Weights of a small transformer language model: RMSNorm before each block.
Each number is 128 + 24 x the weight over its row's rms, rounded and kept within 0 to 255. Layers, rows and columns count from 0. Numbers have three digits each. The size before them is the row's rms in percent of the matrix's.

# down: layer 3 MLP down (transposed), 832x320, rms 0.0369, rows 281-335, columns 240-319
# gate: layer 3 MLP gate, 832x320, rms 0.0456, rows 282-335, columns 240-319
# up: layer 3 MLP up, 832x320, rms 0.044, rows 282-335, columns 240-319
down281 101:139113081160148082148197174113146073111135115136103104129125132138146101110154113148113120089132110182124111127091143115098101106126123149150098087122157125130065148120169116149132117119155109097167115134174099103116107145136130127113145135
gate282 091:148061123154087112152093124110134135121113137068106124168122106114139117110137141118157070126125086115097125093120150129102118180129129155158133071150142146107130130116161146092120116109148124118136119135108159156105083142153134140134126094
up282 094:081160126126118133115129159118138167141108152145165143129107150110164135124144109114131141108170156191189168168106090112109139095114140113113088146131120127149142115117118137137119106153142120142150162092150094118113150133122101166127106159
down282 098:117168108133179148091151152154120141151126118108122111130132135126118135145140124110131114125115155180138128163116098091061138121110118118119112105114113161116150121138114116141158133159134133085117131121169091095133176112122064154118118180
gate283 097:146087134070116140127147115135108118155146126126136176139088156114156143120130113119098159141159113129152141128159149120168070133128143067101138155132157127140125127113117184113103116162159134117146143123134147129075116170157116124110139099
up283 100:153165106149148128145156101138125119108073178113191114158095121128159128120113143115104113108121156144115112177129144142146089085150096147132123115092116121104103142146148105106112148074120167120150132141167126170109125098130145146105137105
down283 102:155156126149105166131129148121111122093118107098141096129126109116126090076118157129143109135099135118149107136095130153129103097171105145142088123119133151091162165124134107094126122079071144130120134108162146108166093102109096124103149153
gate284 103:109117126104137111105134147098157144151104126135130103134166111130098126110132093095170162109129103160139120216170134119149120168142141127150120109132118122136138150089151142159164128127129113132152083117171120104126107135085131132183104143
up284 103:067168150132105086138133088157158144113145124143151145113131076114105106122152105120141145146091124116107121139118152149165141138102096113132124161155104159135142126169154129148117131127136156103140139153161141120109110127132114133112144150
down284 102:129129153099117123159155126128143143146129154157127145114138087099070092141124140098120110100090159116106127143122137126205173115128134116129108108136124168153155139161113118131137133117097148122151147138162147116091113138146139092096103140
gate285 097:160147121115108105144103112129088140169136133122130091150126161117103177120151138138122159109096095123139126170155147109103155144116182133080115133121129154107118144132185123092111106142121131125159122156125071132111111121080137153102132112
up285 098:109160121084157130099125114133108113154111146153138118109157155169133136161153095137168143080140109106097155111110102094142114136126178140135120102082144144103126161127117112105099132185101118088165152145122138134103127122076131108101143148
down285 100:135146127149148123169115114099090139117130128126144107135126146140117130103124111163150146116109123114105155147141140085100138138116178123117140127121121191099137136152098108108144161155131144113156134164146097160140122127101101126151123106
gate286 102:154096110132140107157160127154160090125127156129145134109091146147087078142157128143154100099121159137149115122141116122173134158137133145113112121123131114161132111153140122099157069141114105155090164137153137110110143083187125141110143130
up286 099:109167117122134152135105162124092169089181129105147101148140130074163145131162145124081200178127146184150117092127138119081153126118144103155106134102116100115091127111111166136102129147135146158171135127097128137106137159110125089135126127
down286 101:171134159128126140146131135123147136123144097097096126167142150089145141119129144109115138162109074126076162116124161112086109132089103123158140147130140127126155115143087131129127165170126132141103128123137132157141141130139112114153145130
gate287 098:096095111145124118112150117159115066109167163157089136132112162141141117141125104096173125123162084104132121120118164112099138116117133105169114125169096134138124148124120144126111124113085111128120142177143160140138137081133119132155121145
up287 100:103165114140101153150109143116149149135095108117107095073185132116156146114110181142167123123127138137149140127086127185106154197103103130160130113140143093086097142168107103125136103113162165117090111149135130174126163166135140100109101128
down287 101:102146119117103116158102110115107146145130164126147142065138124121153141131143135105122134141175108108176163107127133131156128170116140129187157143128159067073102126150147119104119152113133136118093151151153142119114126134145106142102107139
gate288 096:101126127152118109098115122088078124108111129114150142143079110091150113160187150153132134129129125166134168138111179099156136148094123134128104127104123119159147120091149107119138090105122160109132121147103122128083097102130167104114127118
up288 102:131153125140103149136153101149119148133136118103143149142156111059135124133155111119092097112185112128090151127070159139147130086130141139104123157187178165173116093134158122084127092110098111125126104161169138147150108123140143142111125105
down288 098:083130134131119117146154119147092164135165144135111140125133155119092123145149107133104115126118100119167163158143114116190153146134178134144123103192171169137149107089144146118132084105115090096140138145097135120102142136151119097143144124
gate289 100:137125135121111086107136125141124131114178126127107090115156126161113164144129105142102115142128112120130103109139084117107144128142145087156154148162107129135146123144151127136143132161122140151111101179172092111100099101152106089121137146
up289 096:141146167125117101111127121131130166137172151117113121127117152134110137168134099160150138142160123161085155117139147146123111147111111097120109158110178124147126125133075163150156138155143152095173102115115132116130132145121141153110166154
down289 099:152123139119127114103093122135151142137162126127123126140116133071133149131156162151135109119154103134155150117145152123183126170085077147137107156127162110151076116124159161123171113118104112094125143113107142148129120125097133192120125113
gate290 096:172156138131081118146173127142112117141088118144113157148126099142154121093144154143093100125136130156081094133136157112138116115112125134106130114163155166125150083153131132150073113110174154093160132140174097124130143132145128170116126115
up290 098:145158077145160126176108168106115135149134135124111104171083085122148117108119107146120135133154083119075135154113137104109117118114154185102156136130116119134102133141131126088155156181143130126123151141161092141141153115116120117105094154
down290 096:121138067134155131146096122083141149166163141126144127102116174107169108101090082112145134113125110151142148158102101107120167143099127156154093103169126084116112136121132109119138119145134106138160130147121146111125142132094168125086086122
gate291 100:101190119090126143127138144120154168098174143121099144119147147109175134097104092143140100154165161100130120117103150137149155109131137129150174132110128105096096133135110067121143144107126161148110186120148108116116169135167158110112156123
up291 101:098137155134106109130128137113118126116163151124166111162137161107111113144135115173130149130163135144165138169153141144123123100136117078110113117109124114138123100128125126178126145155112128152107092104149089056119108097190118104135092122
down291 101:096090182138120099136104118142128120156104152140109145130134141147117174152125149135116176091141112117141155129119130129160140156115103129086141168131136174126151157123123118111129124146156137159101089128106125129102146106113130117133138133
gate292 093:115138143140120103133127113130098149145127103139143128145133131146142155163114154100133108123148156165095114123122112140137164153131138085087141145114155139142169140140126063092154124101104123114137108149139093162064163133111138161130103128
up292 098:108128128150154089105101108106138149075117153056131147183169112140117149108150105153124166117135144093061102159110109100081137165132171093138132184127128118136166106127146112145128121153131107101152122151073094112124121127080130136151118130
down292 098:115110153125134108069088128154138129129160102094114107146159112147157153151106146100140147141115151116105117163144109085111149180121167117153151184142156126155112149110127100156178142170173101129092123161132095116130129138119146089137087125
gate293 099:109082168147109163082127109110073165129128123127144169155128128126134134107131090131104106124159140104140138145157127108174116154155096137122138103147135130113150160144135150142133101140130136092134148098111090095129123158140094094097113189
up293 100:114136099124179159109155131128138108131098111139099125110165111138122081151139140153145139155092135113133125146115138187121115142114120110140085134175138142127094127185083157112122145147144106141143115137048161165086174113129139153130151112
down293 100:117166150111125130099165141146103141164117136142112135137144101168153132160131195151150084116127137124118178122128086159102105151153089118121120131158103110122124094150131161104163129137136119092125138097098132105094167096147154107108123102
gate294 100:101130065139137143150121166121114138184106155113106142138167137174118136103139142110158117100096115134119159109137113094146125131097118130115139136131144098100135080110186085147105127144110160141110115122098091178139106155130157157107178124
up294 098:140190109149142144126119146112127173178127143152128152142122117143088143113145101099120111111122116133144132120125087121141152113082126096098114134145158159126131092140179126134059118161078141128146146089130115115090101146115119138096134133
down294 097:167166110121137125143108167114140140160105119131117144124105109141110099134143118110116159131109105130155145174105101131126110137090107099135135115104150089153172083159096129130194120119160181141128116084109129140104100126131128128088138127
gate295 095:100152193106119162140135119134074131157126136146131135157127062137126110105138147110165148158121103116104101132164142100131118138101211100143122088101089128116099173174122129188139096134147098110154130101127130119099154105112155126132125122
up295 091:133161128124098109120147112157057145159145097113102124122092109132146171072109116161140140121136149137142138139094152119158117097097153102077153089123143084140137134113137137149122169167139151117124150136133129109108113127115152130149155138
down295 092:138178157089084110147123108136086119138148144112098170152108123161136155106101117118157124161130101110130134148112125131158136136083143137183083106127123165096158151110122112154161108189126123113121140160159098111144116103112106120123134156
gate296 097:124104156096106106122178127136095139129146131115141091112126158094125168074166138105150148135097122124104112141139139155161148114142122150135122138126159074115089123116107103110145132121126119134158156137114153124098143079153125094140093135
up296 095:139104109176131118160109121131157116109131170131134118148107085124165146150089114143146092129093108122088111105109121105145132109145136112114128120114133126148109136120146105116107170163123134116136126173103111114178138148143104165120161134
down296 098:143115108146175091136129161122115089093140159163129104165130104121173124194153102113145115128131114138095121111132105130119107125146131123108128109124075137155106131169134102118110095117125093127121125108127073110137149116150111118149113140
gate297 105:105125175124146093126133134102137138157147110098105160095150107097145103141142132119182143083131122111140109115164137120182136162128114149153130112145094099135121138137143131153065093181148111111120176152159139165123125142084130111133160142
up297 100:139162152114127127114144137123131153132098099164138128134145111104128124124140085115152120079081095135099167125147126159112089155122130139122133136118130132106195137093104177159139106144120072127106171122131145159116147093110137090108130126
down297 099:128140152169134104128152111123135158142142147145124156132155186140143135117152139146093124118100133128133167100139101142196137145105073128160080109121156150123129129150141145120157102172130148108118178117121149148101153098182136105100134126
gate298 097:072146130107072112117140139106152170112101122166112093119132113123111141144086138117122139143132070138128124140176104112137111151146139180139111111147128093097140133127145146142142081149155106145121144116137151161152141113128174085121124142
up298 097:135124103133153118074121088142140095121178174102159091127127118127139137095137135141154154079142150124130123134122124107089162139111120130110137130121144160153109122128101133145095123138120148103119124140111131090163116115109105124142131107
down298 098:122099079125111136115105122166109142142167129098151078141117074147138134111149153083141111138154149118122141107128141135114124140135099129129141140092107165132098126145115136149110114168159137100152169160124151099122129111116130116154138124
gate299 102:092109147183129118128136103165090093143147173088117122136114130103149162130115126105163065126081162145126100124153115121113159168116151067150103133142132103154121101153129119116169113136116151100081151138184116069114147120122129134112165102
up299 098:143109154111114131130101094168154119115112143096129132147140170126093110125160147101128125145162138162143118122160154121127130113179133115094140125044155085101124173141140146153140176152118140133135135136133138125148107114146169126132139180
down299 098:110144104110155075078122089106117164110101091087143154122139147153102135161121126108100113122161120127169149137106138107126125107125141089101139124126150120153167103167122115193149125168130104121165142147122141153134142122093112123101102127
gate300 099:139130106148173127088134155134114110109144179139157147100098147126142129131088134085097146133183128121119124096120132171136145129088090106124144151048156082157123108123154156167127137137120098143136161132107114125100135098126101136159141098
up300 098:110133133122140170124109136093134115152147127107122114139139109124133125122105062105123064102169142149114106113152136075123120141122129138131091101140115171148113138149162118169165106082111152098142119104154112167073123139101154140132100158
down300 103:131167100145133134141131120126118136161112080145158120148124138096177136115153129119096135134125152124157109074139160141122133121148120113147142084103147177169105143103152135181130088081131119112125149115167115126081146117105155135148156134
gate301 093:159125124126106104092129133122103136086128109131137170142090151149157165112078103144133137101116144136122137122160122165120090118150124117141166112102157094125123103107137170132125150155132114091078147130129104158116119105084143124137121123
up301 097:109119114154169147101139161158142128117138116151153115156164137090091143133118135094130119149114121104120127097110090174106177152138133148131147135157164152140153125148110145095083118162116106129098113126139159122131116100133113131135111125
down301 100:094114141111163127122109133156148130126142103137071124149151141128108157127165152106100105132111162147090142155125138135104121092140140131126128118130104130108148130131144098086106135163127134145127149083119106122160141145157160107141143120
gate302 101:093107124134119177120105131099082121098184145119100098110105083139130103130093170148102079158135141099107126149174139157140180137155104141131140095122133133145169132131142167137130149097120139133089148120154096111144086116126154115146108133
up302 100:114123099148148158134119118117134134113154135131140113131124081143128144071125126161111153150095131116137159096126100170085095143118194145163137142084079121166111140145112140096113144138146108117125087118135098151129135179169090125127159124
down302 101:152100167141163116137147139125096171161128124118134136127120119144147137066141164118142094059098177106084117097138146122142119161147118132108100109089086121106077160115125146110139117165123140116067138141127117088124114108155148171123179139
gate303 099:146106125101137129113147126169108138141102122133107139119137171126114124131120087123100126134130110123169101139115119116165095127149106112086089149146197110112172137136136121148106140123100134088140133194133147182120100119118112127128098081
up303 099:142124118162101127127106113135121114123137159152135125140114139097129139137128169164145093180179143125106105115097155112117166124102139112141125115113134108137113113113141117104138165135110116144100140109107146129131127128095110184102148110
down303 099:151109119111115158148175109099125136086152167122116087146134141060135118123149166098142081138164159087101114126100150130141165170097109108153125085153132110102109124143125085120169159158097097108101136111108156078189118138177143146131109120
gate304 106:158134111129125123119121123166121153158200184114164128113145107146134160142162171144114129168124158121111098133184124128108107160084099110147107151172095142114107131121131123177148077154109112102154131124118088112143142097122140125120141159
up304 102:094144127103134161135139105143151149113136172095154118149124137120115141156137142107139165134128144123126094162140122128144114147107092113151117153147114156073145151068105103126160117073117139105129128124072101135139136113121093124131067127
down304 103:102117116112135140158164114183108116144161120127156098148129136151128177165093113127120185124141121104121160151115112121146168134175118105112137132155120137106090116126072152090117166086122133141116104140147117139137130148133101119114162077
gate305 100:103106117103130169122133122129069109152121145140124134128150141117148163118152106128144090134165103124129173190211119158128120129123159137156085119138144124102128149141134172131099114149127169122113150125121165115162108091103098132154095128
up305 098:132166165128163118175152168121123160125118155088115145138078125106124136153113110126149114120092129106097132125142101162112071147136111116089132115188142131120137132142126092136076140125121134141164107092127118101097143155134117152117113134
down305 098:169117122147143096150150130142142170108143164143170138129129126126160148135124114115111116102128133154092101107136131092082119164094098133094119097124149129140138137122103077127155130098151140148129084095148150137091162090135113140144118133
gate306 100:085095104098115123119161135081121126112132134147089118130138143112133142099114114147158161125124131152095131137130128097162123143141103146089121100102133138161131158124127121103106137100107088114131116145133129163173106112103147147116159153
up306 100:161141165152137116163101128138164124160108151090080119114137110104131136126137069139145126137126144128109164151105140148120100152087141115160178172131184152099113124121121154127100096148152124126104104069140135145094094128120154139191140103
down306 101:132125109162146157135118095098153155119099099128087113131139067125094155102137116134140117100121068197145134125096137123116136180133124119128140193128174163106133124159111130102114099112134117092162148135159169125114129143102133151124111129
gate307 107:148077150126146176141128136147166118156129167127129111132106157135119117118091062171121155152133075148063091115110141160134065147104123142120144104132141122105108151161098146142122176137124115094119151115126130131133124093142124146138106126
up307 104:121122134110125134139141129116156111124135100133140155140133145133096143150074116160101109099118128130090124132081171162143131145126113161146139126127138134134140098123135143116133122130122116098132174078113110145155150122116150113111147144
down307 106:103107172126096111157136103131131134083114128108153136146127145100140116173132151102156135134123157141173120144125128145153098117144141127126139181093092120145096132153158122104175127151150112082101146120120136114152139122068065093121177127
gate308 099:128156137131116118121136165105129164141138130155129122123107120098102113145130150175159125103141119076140152112137158087139152116141150098126177128099133085095153098151200149145138122133171158120153151125140106095140132103102177131124144169
up308 095:120125152147155138129116127098155111115117087180135114143102120127132113147156151101140160117125155118132128117092127108154177117079126113106143130096125110093116114116132154122141138137163118138120120124092141172143125126092134104134120088
down308 090:100120075112123100148135134127151126125132120131139121146094161134165120134143147124128117133134139103080140134145103144102148143144120137135137145126146124164117134147139161150110140106134132154133128094149133141111101149130138131149144114
gate309 096:113124110182103133095142100138064106155114164109158131100122161163130147116118153187154149098071093152159146157143132087168182114152121184145081121134096116085111122158120096140087116132116182096110115148133097119128114166130112143195156122
up309 101:176142150111124189116141139136125097153128155099117144142138134172143211124092127077104155113119127079150098153122175140158110100162127103134124138145112085074115114138113136167075121118113135150128162099118092153136086158126136136075092155
down309 099:153111085128141146115134130141109156157132153105132150131151138137115165114140098106135187161136113129102107120137159121153141093155168130118124121128119061137129121127139101158120173073096108116148159145126138160163116178137131166100104159
gate310 094:182112127111103135141114101133158103137114142091113151119116154124112118074116091122146124122146089095100135130128110095111080114117099113123123142115138140125187128138138113152140128138090120139135116138159091139100124103106131117113125120
up310 093:104128083154169106112116114136150124109115100076119137125143098143135087111117118130175107134127118135151150126114151127137126133128124143097124160115106093177121126056168143129083087127147125178103128163163105147107115156131144107140143118
down310 095:096132120122131144115103152129159145140127121071111165101111126172093130109159111162163093140107144167137163115134117144082126162156153090113124124120113143129178131120127094108106134177119140127096119102147103127113110145110138165142115163
gate311 101:174135077131137107117118129094098125148109143139144118161109138156160124113143163151142130157088130130144138169127146167142124116155129098132102079119110121139120076155140129186166127149119188129156128128122160092121120129162139109126132128
up311 098:164122120075104126112108112191111126157148101105151129148122132142114107130122123092125139126148143106066120068108143108159159172099130124141111164144125131098142163109159139085147104094132118139143060111135127156119096130148136126157103115
down311 099:109136149132141115113087085169166145113116129106137123131127168114151127113118153072101157094128122134119094119111126108129142117113145128134138132159116155126135175129147158124106120142152153148133124130085145135127134141110170093137107147
gate312 100:145145154111134094132183119118140163156153140097123134114184126149152109157135149143125103129118112135113111110099127145154150110170120155126131081137065137091053128117081134153147125132116159155130111129108126127090131154158131162114178069
up312 099:088146140127138142107102118122102114139116099109110106182133144131135150133131146138117108119153128106119133119134153112121153144121108099118154158123121160137129113151159168131129133156137124152086133138123114152114118111160121106119110114
down312 101:090118137129105127163108088140115140163152098104130151128132106143148114145113152117122130137129153132139166102123108132129152133138165111102125155156129151102123135160147165131119135137119144119084115131136127169108124126150126139114090136
gate313 104:121129127131129121136120128099106181107129116124163111134103185153093159149104144138137095147112103150089137113132158110130140154166130120149142136105097146132151119104117205136113133148105122118124125079111079127072134098135091119121146139
up313 105:184140154143088114135133091138117144133119160145149111156134107124127134120097161148121132172095118153124119131128155115079107153116156124146116135143142160112139134102124167118094117186150150161153116089092103133146109067155101168099147152
down313 103:125134110141040160116104123128124136121150136149102145143114098112096158117097116147118104157114110114123131155156169133134086181126145106106108110121154123118140126110137132156127148162131136129162140110137116122143144132125140149104140140
gate314 097:094090151123160120117134117120113098153140149097103129138158131120100119075133135155128157119117105138171132108133182143123165106121082132151131136163156113112147118135131116143123121133153088091109098121092111169142104060106154122135142131
up314 097:127143170116157134131130142096155147124083144167119133103121125118140140133181119134112114110170102126087142136090127115127118110089143147149160134117134138103124114108108124118141112153112151135097155139085142098155095129099140109098130177
down314 099:104139155154158142109118118101113156123112149137141105116112132117183136137174146140139138113160158136116188077113133128130127133126105155132128124143110145151148112141133130120147139114117124154122141120112152112151140122111123139133122114
gate315 102:136183129128129143078132123117099110139139145106130093159162116140158139166120147108149175123138094121155158075149121153179128143111126115157124108130127155111117114151148154128098125107108093144126096160100155126089129113117118123157128147
up315 097:121169092134160121106141120132090129149158168119168126094124098141110144145139124165093122115138124126117126119124082135138080163133105143130163151142156134156146172105137127171128123155166162160185106116124146083138115129155087124086136101
down315 099:124107159138147150108118144173085112147164181123120153119115116101125128142132125142129108134141086140149101110136159124167126105100134142118116136131133104159139123121121103119096113195110123133159127120148119113131143131187096122097127118
gate316 111:137105136123086111101155091129139115133158151128179143125137092113172157124131144101144134148110125154128114115163112097177164135130124146072152159107155110162174120067131110131116139103147126080082136136148126128087136101148117182104114102
up316 108:161085156134102122123157090116175095128120129111170160145135135104148102115161110104138119142161119173140121117171137124132143166147094152070177105067159156124135098104153090121107114150119128094152110146142167143142094167136123116139139132
down316 106:125121121174083125090130111126130120122110133164146177117130137089128169134145139102086107124116121132119105163184130136125162159125125103080143133131171154168155114128146133163089129090139090116154157150142158121114133134111115095156111128
gate317 099:136094118088096107147155170125125128163081115091097116114158131143151121145135135106100145103146123108104115124137134114100072145069153147142078151128148127131119076107122134148151126134122094153157154145152126137128095106118122121179123129
up317 101:156118130139147123118148151081112143107095119109134141077114097146151140154140161090131122111128098125144095141162108134134104129138162158163140146136152102166129125104127131162159118126114154141118122104131111159118102130127140137125119112
down317 102:154128101160120124146133155124093123123093175124121154109114137131122125121120114114116163106107107139116115095107097108104115129097145131142126104132152168124115148086102139140163159146119122129139157152129134122141125119124117136155162129
gate318 101:123126173116132121103082134129092125148099119136131127138139125135103131137139176124142133086130099105153139134161156117106125183114168157086117143097123133148163085079139145112164109149138140128103082118136119145131121125092194136101122134
up318 104:128085132173157079126094083149154089131117090117139100112092125146071127163146076144134141108161135162131125132110130119113130138168141133179135137114089151120132140139086108139067107122121148130107126084147118154158163123109099169159132119
down318 105:130121139110146127137127093134159097134120076128115136156125122136106102141117090138121123122127163146141129140101136162139098118203126125152147090124075132148143146157173123109115099096127148117093177112101124118134166129161106118122149141
gate319 102:126123095162107101082154162120129153110128116112130122147159133136130115134129133100131146140122094134135131101044119125177133140110116177141115118121130121116101170150134157092116148107131126128131168150124129131157107139125110154130133114
up319 102:110138115137109084097135119146162170082124085111142136150163126167117098107085099076103150141093121152086140110065141079169095182133173149129107130130133132105136156130138138126136084078178137158140143119143132154141125165128107120094113149
down319 102:100135128152119108091129128120134162084112101124168136120122123138076119108130140124155161116105105130103114101097103132120129107165151109129129119112109138107135099119120154107128130109137119169144125145133099151135080116125170121133179081
gate320 093:126110171114128115137112116094158167124159135168122130115171111179083127121152103146156123071166135191096123132126137101124124145126164129146072108142125162142124094122123216129094124140143135127127130148135125160097145120148109131118147166
up320 093:149131118156149160147090135104147111146094140126145102109136145112088090123144130087127131106113115169142117142109124109161137118109183128108127121158088127085146155126124122145138176107126121156108114169119139099131133150122129108096141156
down320 097:125115133144115131148121123147142133123127124119075122145152117120107124154158134136168127117144091161133090097125095108162155102156141116120113083134126143135092159089130107112155108117095140114118123098162110116148151152141063169112117162
gate321 098:159141190162078121181103129158096118154112157123113159150141126194169144119144101101129105092141135155140159151153154142117134166113144141078122105141146115121113130119121147153143100125119109155160131117127089141102129121119095121100129125
up321 098:131166128130119118111098116179144170146159153117119144148147172160141150090100142125082103123171169143136154162141141096139126093160173155138120107081144132131083091120129145163173135174142183061129104153095125142121140160121140094145156117
down321 099:116107114168112133122130115115145147149171164111111150165170131159155089065128132116122121123108114181124183149133120107081127113145125150150120130122124137150128149128117135146151134153102094089157156128130148128126146132133105118128149078
gate322 103:168084123096159114146093138097117128128118116116138168126125118152169111107132128129157140159126134106117165092176158109118152172089137118119102115170112133122095103149142140115106119143155110059116121174104099155138147138122121144115062143
up322 104:119182124084135139159118120125092124089113129140104076100113133180143141120121112133120141111101117100111103182158135140135118130137104151150117130142105182120137114136141128125106131180100130137149125109099134131118086114122131133113145111
down322 103:144145117102111104127167144128115101157093146153113118132133089123164118113136138131154149146110154146158127133124104148126067156104141126124106081108104199112137141116156154142169147146113139125134130098161168108120131125121119145092118128
gate323 105:152089151119130120152093171135162117120135133130114139094158151094165163144127120118150133144147120114126115125124180140123141114133082116175130102154146136165107162155131103147129147129109103084116097176097119106144133127124109141140134075
up323 105:123134129084106172126113137089100151127138153139147088156101150119147134132088134123134115137120102133143099188117138101124096123125152122141143121122067147084139158136108131089136159114158121120141204132149115110125157111156118155122119121
down323 102:158147105111151140111125169120105112139109157114120080120049136149182105134094097083133130112119074112131099169105149133112115105134150122143154115145112187110115133108134088149100144097146098126127123147155143140133154128104129155168139103
gate324 105:103157136113152123137135122105172103135121130143112114111118134100143124096118109153160115129128144112186132181109113113130115151139117093141095105072102114110092107126128137145113116135124126097098104089137125122130092103166111117185093118
up324 102:121137123111105155095102132159139144115174169122161123097151133154144106122130182159146095160067142135135114147128084147115144150124201132106097100138115110137079144131112140103129114162116152141152099142122102105117154082106107106141097175
down324 100:122158097138117117111125129106169150144151136130129131102126153136165093092150152216123115167137110157151147133124153141100141137119130089114103078152114097098110123140135155151138121140108123134152115176127131151113174092123122084106107119
gate325 100:187106128112138150148153183122160126130091135122126136162161151125122102146128141159139172141140116132129110144154141123140103136123097131108162141130122106156143146140134103142105120177148137110107120133157072101075083118135133106153141085
up325 100:121170146127161097124150118135112129138157165125105120141169152106133143114128139138140140152161144155141137098112113100154188122171130073093131137144137154125123165134132086071121158105127105159093148167124090078132099127137134143115158134
down325 100:110164145127134123074138116149119159113084105158166125142134139120151158167106126147154124095151165141137128135087143143157145131193120124134136123121158137129165141145154128112138092148168145158113151113119101097124107098139153117115140105
gate326 097:137111128109106117107126137145168139145115107134136158081157130139163128144084141178141145168121079124148131116139127092130147143107122112112093128124114140140130101141088114106101102139091110145128100117149094154119141090212163120101153161
up326 096:136150144133137171159129117147159155137102096107157109105170151113156125118141138146136114173123140157139096126123138105129142118161112100100119121116135076101188107111124099153165143117105129165101147148119122140127131098154098111178159133
down326 097:094143151116122093122147107119150125148134112126167142101152162083160107152131107156127109119127113140161142115124157091112137127133121117137136082108171125139139135120098121140112110149100145138119153155133131111144138124150112105151142140
gate327 100:159135137146128144169167124106133146130173174120114106114082117093133152143126109115128143092146111131140105183124117135106118102105156114105106134130091092100113154139134127149134093105127114103145083121120137118105123139156092133119123111
up327 104:110125084103159128137127052074147118129156112149159128180106126109148090132120098151088125177131167122107144147117153125159115138136111136143104114123131109138143105145116152104105125091106107119108101091155126117131102156187152135113188152
down327 104:112116131162163164157115123107149152079152142120150104134124119110092128138137108162107169122153137116161083120106110103090106163128107107125110152129132111151091144151163128158138135129130097120112085099158114136099104189124143120133118111
gate328 096:115142129096136135143137132139139159152102092110115140070097120133160090145136111136094096103116102089083097119112130118130139137155133164130109103141126103098135095111102110138125131141136113124131112107089087151097106104111098121126200119
up328 095:125143164154151087140106121102111108155136118114081146104132109104144157127121140127120160128154115119117121105132116164138079139093149163141154140120150166108139136131078131130108140123162047152146160131152134141113104093116111133063119097
down328 098:174153118181166153158097121137080136148096147101103110090137117111161113164127129099126135120152153170134083119107119144109132134132150121160164143174126120099121142072124126131147121163167103151124147122128118123147165097122149135113107157
gate329 095:086104146152129141115096128120108147139118149111133127114136081109161131108137136066143177095147140142068133141160127144124169144162109149094113099143159086143124129112128127112120090139129127109108144130162108088141094102109113144166124111
up329 094:097118153151167119119163168126162121143126103116110092095151095158149130121120117111133133103125166106143149081094119123132145129128147148144074123151084140152078137137162118140156099137106151176141089128163136148123143110115132115142133087
down329 097:090150147140154165124110184168129091097121097142131104106137133149104116127111128168147138142114100139083132124109140084108084121148132132117139124094118121142101112107126126130119106151098149088128144096183142143134131064164134141147159109
gate330 099:123098098128083106108114140136156152129150123111113094096117127107109133103096131097126140101181104132112084094157130081140118157105125114120154155124095135124106139136159063111125129117142154153148132130120116121080134115134141134099142154
up330 095:130093131152131079149135101083087087172147154160126088145153192149127102139142110099101114101120120089106135111119095087158131133123157149086101173099146135187127077113111124157124150168151114134081113124130138127125111140081139094165101127
down330 097:128108117142113139140123135117136110130161106135129098167168137122166125123134115137104103125144117117114136151110141104140119166138159104113092157091142128164158093157084084169122139137093147132069174136111076116125106144109177102168101097
gate331 103:121116156106127161142110135114074117142098132133109127120112174113119117118125124126128114123130140128085126111133134123145144169130136155150120113122095092134168097127152112173151079133139168122125112095161112137157107109170103140120146087
up331 106:153068127110117109137129150140165176152136108142151123146157109153095100123114098137137086113160110146136108156126118118117066112152145125100163152153131164115124096151155111170168157131125150130164114121132135099096134137136077125132125151
down331 107:113136137138150115135104142156145119160123119132100085158133117123120148123141098147109103151175090125104064140088115102083137116168138124110118133163149155121108131120139107154173133151108112136133131149118127108107139108159170088131117150
gate332 100:113143099110140103135148130085161134140165108117123137138167116142109140123097133091153109171099134087137094124130132131105195148109145124143138148136128182146121114156104145120149132168130106116106137126139137124125127116171141110131118159
up332 103:092142104138144154145165108112180153191135124111094142096140131118099184095140143148156107167041135090141131113113124097143143168094137101157108135131136157152118120146106155162133118125091106122127173112101114115146155100133132118086128143
down332 102:122094122094140128148152109121132141145122129140180098088144097138114143111109145172164140141117091079127104100093103145123124140110156095156123109168128170173116120121122136118108126077089094097147127136120094097117119130155183120136130115
gate333 116:127144150083116118106132137147105101144140153127113130141115124197120169116129125164165167125126085115137145166104182142152101111131126102146132101174113122137111154155063133157083138166121170134130122150157151073130100160126127100141137143
up333 116:126127116158126064145139085092100162106105112149092145123161124114141114143114162121092120164140168090112149096114113114146143106135097143135129176116131144114130108113159136109098101083152107129106114152098105145115157114139098159172140124
down333 102:106146095127126139128156120158100141126131125138126140147142105140099126149166136113103130123088171082135132154099084112101111111133112125060120167147114102122107129108104159112096169086124110117112133123137140117122121158091126114136165109
gate334 091:102134136157140120082192106135087107158093144112165162158151191148130134140125124140138134128117118153154134145111133153120142161090115148095096147162130144140121133134133139138166157101135130153125123137108052143123126085140161120084172111
up334 092:101156109125103143168151161152110118118071132127127107149138135157128114128104103154119140158178096130131124128116131107092156148176100132116102158141120159125089167136159108107169145105137138141091135111102108165127120115145139110092132146
down334 092:109112128112134171165134139166120126144126167146128168144112134140105118140133107144072159133093109132118121144139149125133087139122137161102117140141097153090081144105172127111135110068126111120098135152139133138129104105128136113115119156
gate335 101:138147134162138147145136133087084088134106118141099115161136128114124099106182127134046154126104139155090098116143128168108155108122146118143098146179166114124153105133128129156139148116102074126116123147145164087108084086137101124114117112
up335 100:162148115121109130119162123085158124124092054135127184167095115117141122142136177069137085143115124120150107161146104084085129104119141156118128147132068108103117126110118093151131090128136152103086123148148127105100140101143114094129115096
down335 101:140165105133100097102141119109049119124132107142139116141128129166100153109159150128149129125108185057132129106116133093128122115119097151162131160129098115114157131122148109156129108084149128174146143169102124087117138131134167118116137161